{
  "head_dim": 32,
  "vocab_size": 7304,
  "positions": "rope",
  "rope_fraction": 1.0,
  "bias": "none",
  "tie_word_embeddings": true,
  "parallel_block": false,
  "init": "normal",
  "init_std_qkv": 0.0415,
  "optimizer": "soap_variant",
  "beta1": 0.95,
  "beta2": 0.95,
  "doc_mask": false,
  "dataset": "wikipedia_en"
}
Each number is 128 + 32 x the weight over its row's rms, rounded and kept within 0 to 255. Layers, rows and columns count from 0. Numbers have three digits each. The size before them is the row's rms in percent of the matrix's.

# gate: layer 8 MLP gate, 576x224, rms 0.16, rows 62-136, columns 112-167
# up: layer 8 MLP up, 576x224, rms 0.166, rows 62-136, columns 112-167
# down: layer 8 MLP down (transposed), 576x224, rms 0.159, rows 62-136, columns 112-167
gate62 101:160134070099130157153137188150157111121127111124089154145131126112138084085116148147083111163085066157169124148186154107167139136125174116182043058100135120119107143119
up62 096:086154178176114120117116117135075099104092123134089095136096144077168131084116171125121134109172191150183178126128197211149103168108120206119117095111114125139049107092
down62 095:152117168116143160067106141157187098113160119094060166170176167137125136110095147152094118147129102142129237170158133142127150120182187133132082118072157073137137146178
gate63 105:108153191147153161151109119164170191111147122170124155141115139138152139111120149081129122103146172138107145107200125156092094164086099149164145129116123137103107054182
up63 105:124167128160124139104164130154164167139135164155080125155096136109092105164110098180139145103164103113128056071140138114161136045134121126142110159169097173146146022204
down63 109:144180122105110162192132184157169180087143160178101173175101135136160154136134120139123094093094160156156111124067141151121083115112148130139072092124143175097152075166
gate64 108:107150099181126165105102116122127145133150059145110154145109138120070126120171068103128097107135082082093159141180139128167181093107111118191078172134101177073153157145
up64 111:168177146110124153161115098125103129119104123144176148161076137127149137147063172090116112075131152066160122122094164117130087096132086207121125175129121136131124165087
down64 102:140095149186119117072127135094102120151151110153101125138153108195102175111191094084151106104111163138184137153106090111087140210148081149131110158053182158093072223080
gate65 102:131067094131176049107134104105110189191139157117161150125141102102094115167120181136173118154154083127094104143144185127155098089108128070110159135062155103130107116122
up65 096:183086098159180121152181139164132176148063122135123095152182063143067166097158169106159149130126125133111091142082135040133072142114150161071071141131142151110122081078
down65 099:143092139157100098153116132134119064107141096168142099161136106110091108117094114102120117114105154177116145131066064106138139131125064128105167098117158133144164136155
gate66 103:150089112089085070141161157112123144150120161143162161074121151151128153122131159155132070090165092107111107098185177165215135118168052074173147129185133116121108100118
up66 104:125109133102114123165119142119116161131127148106125134142150109192180160160081125115129176118118129107110137190112076138124133127135119180069136140161214111148204070186
down66 097:143132139143142077148095105142135116127101080243099094182102163116093137127160173205097193150111161111113149045173096112149125174122119161198159128137101111145132091139
gate67 098:080122074082121130135152159109082162138064061150123150184089113125124134112094106123111139067156117111119132179064102117161131172133090173092144088151171068163122135093
up67 097:098093182080114110094161040067071099125115134167110143080103094159176040119147148114087072061136198103119110140105147037141116142113215107091133130143116106133139112153
down67 093:119148135102067082154117148051130117117133193109127084164123101134046104103167145134120121137147066131134108187126064221127156137146112179177173140127127102112160150139
gate68 094:138188081105137142148142112102195140107167138157114065081142169080102069170174158168172139149127128102110157150169111113107081155129090149135092093183100123148087124107
up68 095:109188108168114117118133119140136152108158170137091148123084060061066116162121136098142080123128194072165059148139164097148175124096117128093153158089114115134121101102
down68 103:121193134145157095112140136135086178105098198194103126100086117135134159090112097158141134177188150087159071135123173134107138129066158171145096089095109124074087144121
gate69 103:128062089139106130118138107138084158134104110175177094110159117222155199143142155100116140130113118090159085172160178086145147084134166122109116115158150178094083118103
up69 099:146121181135121134111117144091167118077082148119176114171104108157167144119139163106132182092122081123147135166118152128081096111100104174090117088135113166101089056104
down69 108:049147103057141112138175151139125127120100202166119124137112111139175165145182112119099080119166146129151084158118200110114198119102048153099098097112144137150090137140
gate70 104:120059110141139147117113100121112166124110132127113199118171167139093142173071167130091132134138104160177169088138130099146121143168092130199166168113119134108089179164
up70 101:136143112095104139057088055144177133176127133195136150156125139146103150112101154161117156136095129181189125091078103160130091158191089150124170163072146128148089066104
down70 100:194158126090157117153097147076147106092152093107127120095156101143125176130099107145103117185082173137087089092128118127128094068091063139155163126143102106177134157138
gate71 097:184122108169139103201175153109143100154087135091124161202132150134189127120132097161126192141113098151167149085131158076090111124181107115090120122211157115128157110151
up71 092:111101139117107122110038112157214129108109112179133117139108158143097133163132107135114109124166140105110068105087157129160143126086149180141122118066102119140095076152
down71 090:183184141156172081126113138142169146131120109195126082172163159109100089110118137053120105125123156163162107116155152124056107167077049114127134103135118132123091152109
gate72 107:136170091177105129132154092125104125163113133129116122150084100121132147104139126142153129127152171132109140109123053161139116151183131172110135086182104140141188129162
up72 101:119138107135128158135154130117163104115136164071129153120135106140160132153155118109155095086113125139162126077149157106086179133124108130159161123125093187092141110172
down72 102:127159140134138116135055164109173159093141133116164208141081167101145120074141106090087124201127143139173148110110132132081126173132194123106133118131167079145088144150
gate73 107:147142100104116110146065134064160110131101151129129174126096178108100164087143185110119159124139115210142121202123100128115109102168156176147172096135102114131144120139
up73 105:123123149159086092125092150159169198094088184171141127117100147188161123091112113093153112097147181102147132128118072129165149119141115116079143128118069109165104146085
down73 110:104168106152065101101097148107134138137101143157146120073183170108088085126131212136138151172091081103154151145089067105114130139155106050192131110182098132144164108052
gate74 093:126159101135122119096183204096059138234123106158100174155067097142135080132128097108072166129119122143157143134122117163088118040149172062149117109172130105154153144160
up74 094:096155164106130091173128120124162124139123149081195119164126153113087164186135129134062118128123094159119172104157150123098132109108146108123073161089158091121110118112
down74 095:113163122168096124080134064135117182139122143157163112110109171173124110186116203116132126119143122170135143120128132134124159129111125163194108165210117134140117083121
gate75 101:075103089117129108123132144115113137156176121152172141086152121112065158140142150135149137123092170116129128167106198117137201091107127117096118104100120120154127133146
up75 101:179121111119130115139147168185122179103110112138127193078186138129120078026117108134113186114152119180170136109096153128173156124093107157165134167092091124052131170102
down75 099:081149132084101153110141191146160175179131115125056167086139205119109125144131178111121149168135129132107183107099146150122127111177142172157103142049068143094132074125
gate76 098:144123151113189113113109150168108104168100142163119104145146164083138146094116163110163100062073147074123168127102140088092126062140136216178146144093166144107131159159
up76 099:125082130128118137132114152059149164137101114130143162087181121140105119051128127117123113155076154180103105119100158164109166120146147134156161168172105124130132122173
down76 104:101132134154095087102154156144163182161138116075168181139112138177139138179189108158101137158118098131121129157147150107170151146145161150170103090136081123160064078086
gate77 098:099110199160120125135142113134094129073155176098158124084158131125130121164136106134149101133110132175134143167098125131117103178183177132159109157104044137125130164121
up77 099:129167054098095083172149110162157107115104086153117149142167099125126100118099133134115147125197134177140182075148110129139078106109156156139200100096113130116152170149
down77 095:141198106108108140135152058126179147164113092103125090190137197088104136124134154145193132140129204169127099144087156088103186128162105117126086221127168146095104106119
gate78 096:161068139137167093092125165087116139132117135135114112112152137158060180120099165155173122122178073150153154133096086152064127116153152206130099080165122114113076135131
up78 097:111151141135121172116097099135154148122121116128152099114182095119133142129140171138134143115132165121141204048085149156143133125093125131129175057086162087148109199201
down78 099:107114141163129058125119107101146134148102131101171173107133086100169134150166087142095114124113107089049131154102119140119107157114191141187129064093131107178123167207
gate79 095:096049116122125104162120155111092132082163136117108135125117176139132124146228114132120145120171105105107099161144155136149094145085224152115156130188076105136070126171
up79 097:161193154122111101129140093141117159130107106132120149107102120125158117145108113120108111103105150170131078078129119136101118149103116149139061092113094157108124110061
down79 102:156126114168135170085114107172144134134115155152112091085105115087132104128130120123108173090126067160160166161110091115148146189110124111170125075064125120115117130112
gate80 101:100131115149174184143082115132149096098098127140161129141167170161099115057135120118088132092102124179102071105154114151141084209112177134136129065145139162123120178109
up80 094:117136169080117144185149152093163137081078174117130155141117145113100192154094161141085101110127140173180110145117089128123114159173116116104136097115133132161057062079
down80 096:147100145120106139115191090169127152137118133174101139108135109109160136104119142126127111151121153096105106209095136136153139106089165098116055129148123087142135128160
gate81 102:081125191144156151218133154065080143159100134049134134154139122144151136070108077113097130168135146135088084105134116082119147130153156159182124166143138118106148113100
up81 105:083090115120075113140111090075111134150105147096094136239130047116147112107099171060115105139113106096130104144141145128112102106129103125093144100173071108133147155107
down81 093:129116081093136106097151113160118170115172128008129104119103141115075124113152129151158150075077099107126170041158179122109157164114074089110141114091180139150116114112
gate82 098:194123123075112186107090146188123149107122150144144183139155100107114165126061125066143103111169171092033129144123112044104119154149140106134125085115117174150106075131
up82 102:144094146115118126087102138124139109145108164092070087153095128138164119175134096152093132170115121089147103104104102189114157139078078069089187115132044076166113157124
down82 097:121121121097139106157121085083141112130152146121120128156065129167105141144137167128076125169116093163123179121191121142112141150116173176173088127176137145145105111150
gate83 097:093083114134179102158184116075136176154119121187149072120132157112148121140055103123123144133129163111128108116179095098159118150035190076119208082128149146126118117116
up83 095:096144134099155118153050182163155118096175110065170174082133136142114123109148132091108144117121100145094122083176152119128116162108106104105116122149098100126148174109
down83 104:133105156140121156155105109125201096161129066126181099128044166136111119110101088101117157172159107129095125130140142155086077122148071140155106136192109178145102089098
gate84 095:176140108129129160145109112158115147146187140138167159134147189120082133135162097082109097087135152139079154131209118093126136111135153118097067161136152139147127153152
up84 092:086144145154122121116162105083114163123130131140100137159103116172157130114101128078091101114108157074078158145068112109121179124165115151121124113137114177069209179144
down84 092:153096156160088149134149137146101170072103108131155070098095140106172136118168077123163115126150108148163122164163116112093075155080120111105142106095162157152096180113
gate85 102:131140081137089147040145216100094127180100084169076140125138106189087118066112117112107107202143143133097086043159135186167148174157098123128158138085126079094149123109
up85 099:116124114122090160094139079090107122149170066162175108081128097095129152120147154187140131166075148169165160075089142164107117094131080134167110146153110138090154168080
down85 095:153180124126128103171127127101087120121108153049121187095086145122145106121164118151135081113071142135081092128147124073135155130084115080112198137176138157124150200098
gate86 107:164126209125161144119151183092094120169094049119174134100136151132112192098136139129148151106135159096150071134087127107134168108153134121106086134139180175097148110107
up86 107:113179134167207161143137102104088211120161082138159137085166133118084145110114114170092145139198068175124106143154136107139137146170126111122111079134108150138108109156
down86 117:089091119162130079165180100100098150155175116173157125118143119105111162098092146087141196091117112138119126144146141160136144162162158160165150082133171122182141179132
gate87 096:149193095116102159118137112113101122191100145176181105150131101191131120139083112150168164173163079089108097081130132158114125123179121171137157105128077080116104083175
up87 105:095127071147068096100103087151119103174136143131117102100149160139154068106163116112150129121132148107109154122102081100129162132095075129111167130194148195111159177191
down87 107:119118146130096180110123139143103086186128088122105076063082106070105122148148121126114104124152090175174153124085122130076121119140082128201087150144127169084128123110
gate88 097:121112124085138175122085114077118130169117069146138118127102161150101156056140105114178157153149166128115110049070177121163089093122124101120129169147154115183116096169
up88 099:158138090137179201140184100148150191062094127111145117191137122165084126172149134177156093109066089161116115145150167128169116168130088129134052175142112147104094111107
down88 099:118108150224116120154136105112139106071127078158167119138105124172041154094116157117093119127111108083131146171099178145101164084134058126180101146177171119159162096154
gate89 104:171163104119088122111100083088109115117152117132142130113118115177067053131046110118115150163207149124147162134137075198118128163135092073130059153098127113201174135098
up89 106:151078105154156109142095114179149154138156169114096077139145117121136166124147081127152164079075048117096145124124134102147053131100227125112111097166134110021111106102
down89 106:087108183166157111134093135132137183140084108126093125096127131104154149140129100118121207121056119122114134167126159091150140150114100147120162108099106151053105148154
gate90 103:149057122073087102108158113127162114152196093100176112158082133189125142146130162123147096125128139117126060148128141127092115139110102096124139166158117104133119088137
up90 105:168082161088117156091126128137191196183143084079140139127162149121130140090136176131094175098101182097141052136122091140099087145135093142161172126191088156103126076120
down90 100:159099124143176098159108081138149135147106071199080119118142138164114061058115115124090129162193158119137120146121103115107166159138125066156113092124149203126133112177
gate91 103:157141116137096117172134105113155174161146118134135134139118114125114065028152164063129135098152089122140121200134169133085094183127115139149141167145168171115135143180
up91 102:115111144178138148132111169176188111164168148161128154181132137132106173133160164152140100119105103160122144154154153097112184138195129165157087135049132121146099190138
down91 105:123145119113075142165163137109175156110180078105129139107172092172127123111082131128120174099140106114142083116126120129144106115181148144126073118055127118161147124174
gate92 098:159096097095164156128129101099168149107111093122125144143111162162091143138158116126160133174137194159081120167117143177102118164128065094097086121151100130112077096142
up92 098:096134117137131127106129134142080156114130103147112101111118086119137116126153115148089094158119127139151065112166131089154117128133095131190112151120080129149112099161
down92 107:153122127086110111177119078092148168106143114179114141112204126130101173162089164190083136127110120148107070125098090157132084144060097149106136141190111047105125131142
gate93 099:167133154124138130113156077102174126121110085151081138116174156179146165066125135126101141128138160145158106108128113111098139118139153139093136146066117079126061137105
up93 097:134182116100110108121149091149153067079117186107068089124132141113162088072095167080078137141132140050125148090112105138124142139136107123196114102135093119108119160129
down93 099:114182140111130154139165187110144088046096094039136112113147162098181125131128126151156168084115178111103172097142144116117166118143094159158139153116099175101124146106
gate94 096:111131172146174107185120136155129113049097117164099159107115090136160151179127156167170115151135071116103102127135099081143108140148192150126127126115148146143142123095
up94 096:150135093196153128102131157115135101146135077178096093135099130158080128102178129135128161132127156185076192181210148131147136125204176135123091155121029119064116173157
down94 093:107170125123117115136139142168107110125137152206126162170139137118153142093081141145075129160139104111122108109046157086110161133117175125051134135143135160102089149118
gate95 101:181162089144129101122141160111124112112125116153116168122092093155127101167125150114131136150152108081128109140135159174158158156145145123133143086133103130076144112162
up95 094:087116117122128107149104118164134130120142157106091163113140201150087111119095092129152117133101132159156072151080086077064111128144127148111191172121122055187142108127
down95 101:150147140118177101144148122165116171116097076098141197083054117157154150176134115157128130137086155180099125071134127092107148157161118146117161121155187126174069088131
gate96 106:140095065170236124145134125082103088109118113117152211171143144123153096103090121136099152111101160065103134135095155085135177116159162097091125098143081124138095127119
up96 102:134090143141099204131134102080120176129157128127079089131133103137143088119173089127121140133154187199134130160117157130122126111140098170153134174162188131145203093165
down96 098:117237170125096159117203135153112139073136163153073139140149093088155147152127120137150173122093069108092140136122147127135105138120158223087103113132193105153103128119
gate97 093:112124120121103126163138144143097134107117166102125135103148108122134092070156098161161116173143139104123174169163138141143112162114135120103127114074178061121110126129
up97 092:099165044199159098102094154098123102009116143117096153060118123107149102161127172150143156108155077083181164112142113119095130104139165143123133147119125194142104134143
down97 095:135071144123133101165168115129064099106104132144068124106144103152172135129204126179137171160101103144105215151167094069095077122105140107104186184129114100168121161165
gate98 099:105148134113136114128133102162149101152128124192138105191138096151097196037139112105159132139182162126177074164068077062104129110167153090111152143131157178075142121148
up98 102:127085111122105142169089138116075128150137134118175166160107060128101077119123154221151119097116115163153105140146120114122129132093109101153091209161146148073100097203
down98 102:138162145117150135138130177137180110104203084109176147108153108122131047158111103206074098167117086092161178085172122080128098147113043138143167127152150080155144094168
gate99 099:132098142127116123115143128186140072127108105170152113135168118178094161105159126119159099081118138130106044108124134095161098105117113127157158140145172105150115103138
up99 101:138180123153071140138096139076106141093181159094142149156098166133150122186091146111079107114150136066140116142133147092115069121162130122180083089184068084142095170058
down99 095:026117130151107154117111054103119021084110142134186146129156100111086145065148133163120108127124140157102192191135150076108185135182133093144101109097108090150055139116
gate100 096:079115159145140144157166195130120183122106115138159184141060126173090135142122102129150091144100133108135180147195119140145083060180102132159124201084089140160182155089
up100 094:158127144105219143109155083119166120114149152097078175121128130159118140155186093132117120119122141189164139081079179141164105105137156137081179082173169161110111185114
down100 094:100136099132127113172113107135126152129172117094124087123167110105146112131159152098111114156177167065110090126125186149117155119111117179084184109148177058142129131118
gate101 097:129158099138130137086130132130153097142139152156117130185104094089125128169095113145198137160104153096101154079158098172068170136182186124125147063136154156089084187104
up101 104:072170141122173147157112148145127052188184107147152151113151135148122110157109132180133131086155145152112122140096165149136127140086152130138095126128117187065140164143
down101 102:104159153093108083171120107157153125112167143221106129149080156111112091117096109151156141121109133116206116117158132125141145162151076090139065117064144160141095145136
gate102 109:079158181131086159177117167113142166101071147129134117175149079137135063095098085148097119140095096117106127145125127127135092131147138145107113082140144143105105150190
up102 105:110117145123117116136171136086068138130117082104081140182090160167162199125121138157130164126124159142100132101095131108130146148124103122134068133121147127121124114100
down102 103:115127159102073160115125138103155122115100128079163074107110141126182173094160110112078105157169155084128194072116087088123112111111127076149160119136159159115150159124
gate103 094:138159166157145128105170107107061133130138160215055122143047117154145144088112084187116086144071127156103115127171172150103097144127131169140168104171151100157142116133
up103 098:089090177130105151151155128123168137118136156173137155108079127107113151121136072155091142137162130091153123149186155055110116086125164108176143160156116127125116117172
down103 101:107084140067157136132160116132097151121070110161149099130085117128119100166147129139120107119114184146096123147133107141127122135188157164136162137127164127132209104066
gate104 095:104155131138144103129140151160140111153060153159142134139154102101112182153127188111159115211154161147128116126177149091103139104126140116142166146096114113128131190122
up104 097:136104118097088136146189094100141124154156074187154133131107136153112105108143137118103145149063108154132156112151146119124086123100157146168107106098110109125155119135
down104 095:098163091149074132092149093151112138147165148073084120056115115119069121121133168185152113186082109134136135110123167122078133133105135189127065078154164095153105091146
gate105 100:119074092078106111112147163127077178103114163178079137154156122112135141143181131100119150179127144136120169152167099182118160096114100111154083083080097100124165148161
up105 102:160147129105134141103123117111152097096109142079130140113060142140092122121136110167132163091139119127155073152134123190148086110178152131173187083104112097089086147125
down105 103:095036100159141109186177115211044176116123126074099148121099116063122153105134111143136128123130117109115131177204093171126205114120107114132113152136066092138136171143
gate106 094:100189181188127123109169110137193092096106109079088117163150140139134142144111127118163161168112111096151126068174147187176151137163123148111140110116107112109126126118
up106 096:160161134191119128136155074040151179116120140148058145102146114091100141072067165095170156108136180086083147198123128088132116093112092082143137163131110177171114175142
down106 098:137149113106137084153139121161164147166148158141170127135124169106114123073125056161083060140096142130158064098133133144105140137071092124072136132174144110090162126103
gate107 099:171136189175128148126154116108123142112108093162107189173077117159131127171173134125151142083080147127129200142178108087068148124114154140167123116135168143165153109140
up107 099:112123143140158174085177089134093067142107157145116147130140089139112114135141149066093131129114129161121071109136079123129109144142164122136104115106115128144039111078
down107 096:099131034080157071100135098143140120158095110057208144147109093153082148142078113106102129103096107164161165076146064127099090125130171096074172142133124160100121120150
gate108 098:152167118078137154161102119172082135102135146107129128141123164164140138133102125090151121157130082128167128113096181128147141145138208169121152167165164155140117086115
up108 102:109097110085081127167156078101113092154158173151154134113126137123140134142143102132103089127163134125107150158091119094066110153113162144115124109102086121141161141161
down108 100:099109091117138179135151136102094110162089069171111068109150096076097107135140125102124105098091120071081136150108154096143097092193123077145147097105059117128125092162
gate109 093:097145110144098145109152146121087077119138105106118177113073147053114111087140154106175131152057155137124118131102186136167182194155100187125164097148101133124170145114
up109 096:146124114132108122125149167138239145161152148192092167128165130158109119132145087140114102090172143091135120161108091147154074108115136174135114182078110136174142165126
down109 095:094133093145152118123063175139164182158119155209076146108099196176159155120117098139115122148098124145164135127102142107095144131152146174077077188102119099172128138114
gate110 095:150101068171136129134139161113153109155058185126140139155089124135195141139082138119111143103072157079155093133141105101151134118117112090139117098127129162061155144178
up110 097:130171126116099096137119059110095141099079093142118090138098159136127111151108091119066159200105154163136151134121100122106072126127096093125116130093099110145127167068
down110 095:127132159129167121108139097166166121119183141189099135149208099096098134144120048169080206152139169162137093152105157091107073154128136117127101091107113136148148088145
gate111 105:111107114096141139143149152128156170128107132134150141098138119180125090112129123188135173174119139138156101129142113146089141134094134166144125101142116121192184072081
up111 105:140097129140096149076121143082139163130098155096091100108140171143169172131044169146142118157120138141143112098218095145178150154119142181111177159095171109144160140107
down111 104:130094166164121134133105132132184113160153166151112125113145110121135154112159104128145179118139107143070123044083148118158110126146101124018111144129108142140123088056
gate112 098:131160139106158136154127142132151079131029149157143129175110088157104147095056171140135203097102069134096122116136184074150107062118088105116153078135123135115111077123
up112 100:124184147150086184138209180150124180097145129118144110133133132097112110125105155100125074142181136091135180164113136156151114085088181093150189153152154128114186135117
down112 104:150159111097124074096155124123165150154141173066133147107094104077177084144096101123145096101093120139144102099111097133165117109079179110081152151168114158123118077093
gate113 099:081135078132125110142101120064142119123113153072105135153128111055142066095155155151103157172151180171130143100160151130111136164134165096142132130169087126090089106112
up113 101:075058205161130165113149117112096073113153070146119171115110115089122132102161120147146091167180089103133093127103176112141128180103167111159195110178159173133137109113
down113 100:117159089172139073190125183087139140155120110144122175097108112173113126107085107113097129137082108154109199156162125145185158179105146130147119134181169086147154139141
gate114 099:134138132111105187151163110096150189109141212192095195159137174198096155123137151138114185093158132119164137060084097111065162155118115126150113148063062165114126120134
up114 099:084128091148128092060075151123111124132104145103146122161118147119134108070083125068158170123175137096183132138156104086135169093122061159145116130108065105110126193162
down114 099:136131134051131110147071113110089145130124106126156104168148073143133104156122098082133107139140121110117146115099167099119163143142159079115146094168115160144183107185
gate115 093:116171142086108183112204111164126137181057103129178175143142147089169123192119182126101143163115106091101110140104109138153135139135105153186134162086123151092112113134
up115 099:156128125110139118111076163128081128135139126148168180141145137155166092143106097101111080088134111133148175161146116108131185099155139122059155160154085111090136149128
down115 095:132127116163124109108135156102113119125088155119108173119149107107060205125149149093159131104142142110138179149146105186136133176151115125131096135111210175103074112091
gate116 097:091068128120113093135220102182112104151126160166091114111195153166131144125155127123144131116187170124157156134112125171113132141102099161092143113169089162062088163164
up116 095:099134098114098040181130071172132106147103167091122097113153126102139080127091131138120167076138148063120153160185100114169139187120077078136087135127115164117123136185
down116 097:162164142163128128191076105120094148131095126094131131131115113122105143090136121137070083155080093116128117156084157131140120091138133124081136090147177209113101081166
gate117 097:156129096162110115160135074089180174127109139079091156109108113093108105137109136091136153153144101121143145156098132078170115155130089130173127193149116129112101037137
up117 093:189120082133150119162089154116075078126145138163125103138102077186158127152184196100082115088098111131100172133122139040148144059084145200003112145159127058133132121111
down117 091:071098099111125131119110156138056126152141157142138095168109112153155107112129109117157108166183142093057117103179126148050168174115162131087118079152126169105110070083
gate118 096:097102163128094119120062141155080177138118085146119157124166126149118155058083168103107109146158077119118121103103136135110160154176114046072148124150090155129124163194
up118 100:154166119160093076101164151132083160149127181108205158151115102072185162095149141156146150058159076137174110188119081121064111055150097177117107143107126160139169136098
down118 100:117163130188150119152165129090167139091083168066135091112141073147137114116122137101173140118107073176079157156126098156180086097097137170120083113127168173089144139196
gate119 107:152126219133182182113087112171122115080157107152115153117092114131125088136159098120126111172188160129107129092147105165092154177166106122152071097109129123173095146149
up119 102:078094068117113129098124150073128169104133166127113125156129138102104105151097144073181157118103110138115108158139121095154113070159065092170124146139120129097151128166
down119 106:130105128076170138156053153151068168125094165124074143162124126145164181143083110124133157177161134061167183131168169120148165118155167094155095170133144144206122095164
gate120 099:147110122108123136100151169090064132089085147180145126150182137150078109164099085127165081191200132145201108105079134149136113064119107101118105174203158126068141122109
up120 094:054151147128143145108160093173148106092111143110140143189135129121152170118096181109099106166098153139075075142105151135099128086173098108171128093131147176105125054099
down120 097:071151123174141146110129175095095130131154136123159136096163146117150094134129133167190119155130119141141088190151108096123120125091144127131137128120062137084128176157
gate121 097:134128174106126087167166144205153184101133143094186143114103158134124111112160155088161175111154109089180096103151111076132128144143115117136122124127151116172104141143
up121 097:108137160147149101155151065149151072147176116127155119115120165152166161157125183131118142084114158161200102150090149155165130145173122186066138077124132214175146117144
down121 096:068093105142147109145191089151180131119184127048116100088186155125118093115131128151165161106171138119106139166052111158222102185120117132062124139098172127169124155101
gate122 099:145152065144166129098147092184071097151140146110125143086166129206092166086164136148109103186145123103064162149124144150163096063144107118137149156150154075151115132130
up122 100:104096171173119145147172144061112122135168117069118088103115140172155117104140053102114134188119132100105113185161102121128155130058140108058144082098100131143112128142
down122 097:149130167161166078127097094092090122153171134210164130133155078149097129129112172102086105102178110129077076076147182107142184073093076125140127139125108118134145150137
gate123 100:133108176110129092103148091146111072122109054177116144158167103118166145127190117116094137159124166154134162104148118127160131147151128107143138124103126115082118149143
up123 101:160148180109132134167099178122134175131111165115134082057151146110075052087131088103157126139214108126121093136135158142141117105194103167131112151132114153116114199131
down123 107:153151106097138184167107138110099129076150150097149147165096146174108092051100135128112090180148097117126166136130219164076119125085136127135130124141144171148113138183
gate124 096:127168098135152130161164165165148178095104138085186075156152081143074136193124139120092115118113165082116135108175157077160120142152117139131122083125138147171100125110
up124 098:154139102137135158137196110101082136106084163168163119132114130092170138127105187106155160157096161066159160055166160122117147106102077153164161149161122157128127143123
down124 097:105114110129091124127150128120107178137102090118123019087112076166145122138088146112178138097134151138158046138127065115168107125124158119154143204146125119136100130157
gate125 100:111099149090106177167141114087129135114149140122193093157156155166205159108100076187107147132085173145113133134094154145124124094093138155108160181117086154127065116092
up125 097:179119123103138167145113143134144134091096176141184106094133084074155104095117131129116112110113116155149153149168135110161097162124107122122148109141120106143138103115
down125 098:169157167125120080159181159082102090087161118134143155121159133181157137085119131119156156117114107170119137191100103115051122085168145088135088152104131106126146097109
gate126 103:074106121118154127100109089142117135120076121149085175143113154164151206163097079118082115157121098082143114092164118158199111117165187127200097183127048131116149107135
up126 101:137163083097147167163143181145095090127129127113130112127195221129111100159164083138092060107103128150137084105127176140102098155176133158208116097131156118113090144109
down126 108:128133060155161140099141192067141137142154114112140157153123080099095146149114118115088091137120108135162067201094169177108087132163078154205115111109105187091078123093
gate127 093:145147132153166076145164121107151132122163138142142055182141167087141173147121068128137115216149116093130150153145085159136157076108120153146168090143118173085095181163
up127 092:031165102180161104108110130120119111139114096111144141104078131128167116108077143136129195115136149126169149108132071076111159089142150151082120121183091116085088142142
down127 099:129149186135132131117114150099161100157150148133133087153173113196107169116097122096125103067193119136124155129124126161135104149094110154167118181069182145087133161176
gate128 100:154105106083161160141132107158143135158124113086105106079105114168126134134079147114086172154097115111082147147136082126157113150109147159157102150128114110089144068125
up128 107:136122113129112137131214132128152140147146130154164085109148175112061161090126057070117090070046093111116167129131135110112158151127178231145157149157079100149148124142
down128 098:150183157165140202175145108110151119031087115073090136151133088116097115139156152141101161163152139057114082127107130135184148100091160155153088115111136145124149117162
gate129 095:140160163132118156115110149132160152133150132171123121112125080146152133086170118126154139097137138112182079160100111073094162054131166117124135166125186108087150137163
up129 094:163145119082139115159068138136215096128121098169065159132093121103111067180062099091127075156085099152085100091168109146123113171112135148127154155126131141162151148123
down129 096:114112103096101140129135139072095084118144112015122135107054155158104120138130086067140135131145115158205148115103131104114070139140102086146104079130139081115170087133
gate130 095:146139148122127109160116061078149202123105169093108144151152176116153121128155117093145129113149156143164064159123140113178113114165085096149129141050128083117120164175
up130 097:094112136135147129165137126111120093158107055093140120138105108077138156130077081176179080144097129098161127145135106186177125133150152087140158107059175140131120145159
down130 091:114132114125146151100160167145161066125175160102118160143077136120161077112147115183107118129174127123096147140120151183149148154100160126162158210129090145135160146188
gate131 099:094120132155104140165189109177148152110114134133139155091090145137182112143116114131151137126162113055107097157122140127083153054153181063133129107156153166204157145135
up131 098:106148185141098155143131126196128094101149137098107149133096157127181137136127136132134140135124097145162157147132106180140094139115165141121104095206144167086160142177
down131 100:108170133100156135112127094121102139078120111118099086133166164120141165122143144104147143132104142095127124118165088158180086186110201157132092146133093135076135148162
gate132 096:174178100149207102098140130167125143143126120119159144174086135129160117122139119162138151104170119160099115113127128131143150107160139140157141078132054143075122101113
up132 100:105117214217135116111086165086137148127096157178154147131134116064102085088086146154143161111096153124133082135166121041085100151164139145103152183092116161146114123126
down132 100:099144135151168170097110077177129079115162116085126130144154089132144188167118185118172137072091161085179138106157165131106148140183179181149105122120077146093134097149
gate133 099:126160085121176138150124160138134111194161167133148102113173122162087119152100109192180123179178141160150137156091139124085134112150095143143141141088080078129110103116
up133 098:122091153120117166132092099119157100121072138130189146144099138097136169132160095149178173071149060134167159155158156072121143099132152161116111108151101143115188154144
down133 098:085100128098092141162140150133206071114181121128162174147142173118117132160155104091154129138113128081110087123124100126116070102080060117113079114171141149148148107090
gate134 105:187147082161163098129088130121139107153129119188112153178093217156102145146140155106129134119141086118083091103136160158142121182101087181104116154168089131174086103080
up134 100:108161128161141138137142160167080127121146128111122153172140087149089168142131055111126057092116100143085144154180127131151074060151147122064094170099129105122142056097
down134 096:138115097134178156133113156143081143122183123128172146165155167095155078128145132079176172136144131094106135128094120108118192093120124159144166084116136157185085113095
gate135 096:120102133152127152038124141165136115126119151154124105120161123126120095078179172158161177065093134140093117160145158091130163174103095138123095080185080116092158137163
up135 096:118120123085151117133144168124153128071181065063194116182141148135135109124141092203132122135084159142130129135105085108122134066063107142200138156187109132157156113127
down135 094:167121135100112110144077163144119133128101149141173152146164126099120099140119143129091128169190164111094154110133145160143084107172106139158188168165136111179071088128
gate136 105:104149092149172073136127173116116091141126124126164100205183118203171168121090134105111105166108181094106094254163180105218125169122101114124103124085135190085082132176
up136 105:127127128122133142159158142102087110120133109098114157119099122149163096075144086114092069211162127116136118218112145132118163137124120111122101106124123084065094093074
down136 103:097145118199089088085151167160153129155101091195188143096113124091153130135145124111159069074148087061075190161149188136119101106158146179086132191143132135153124100156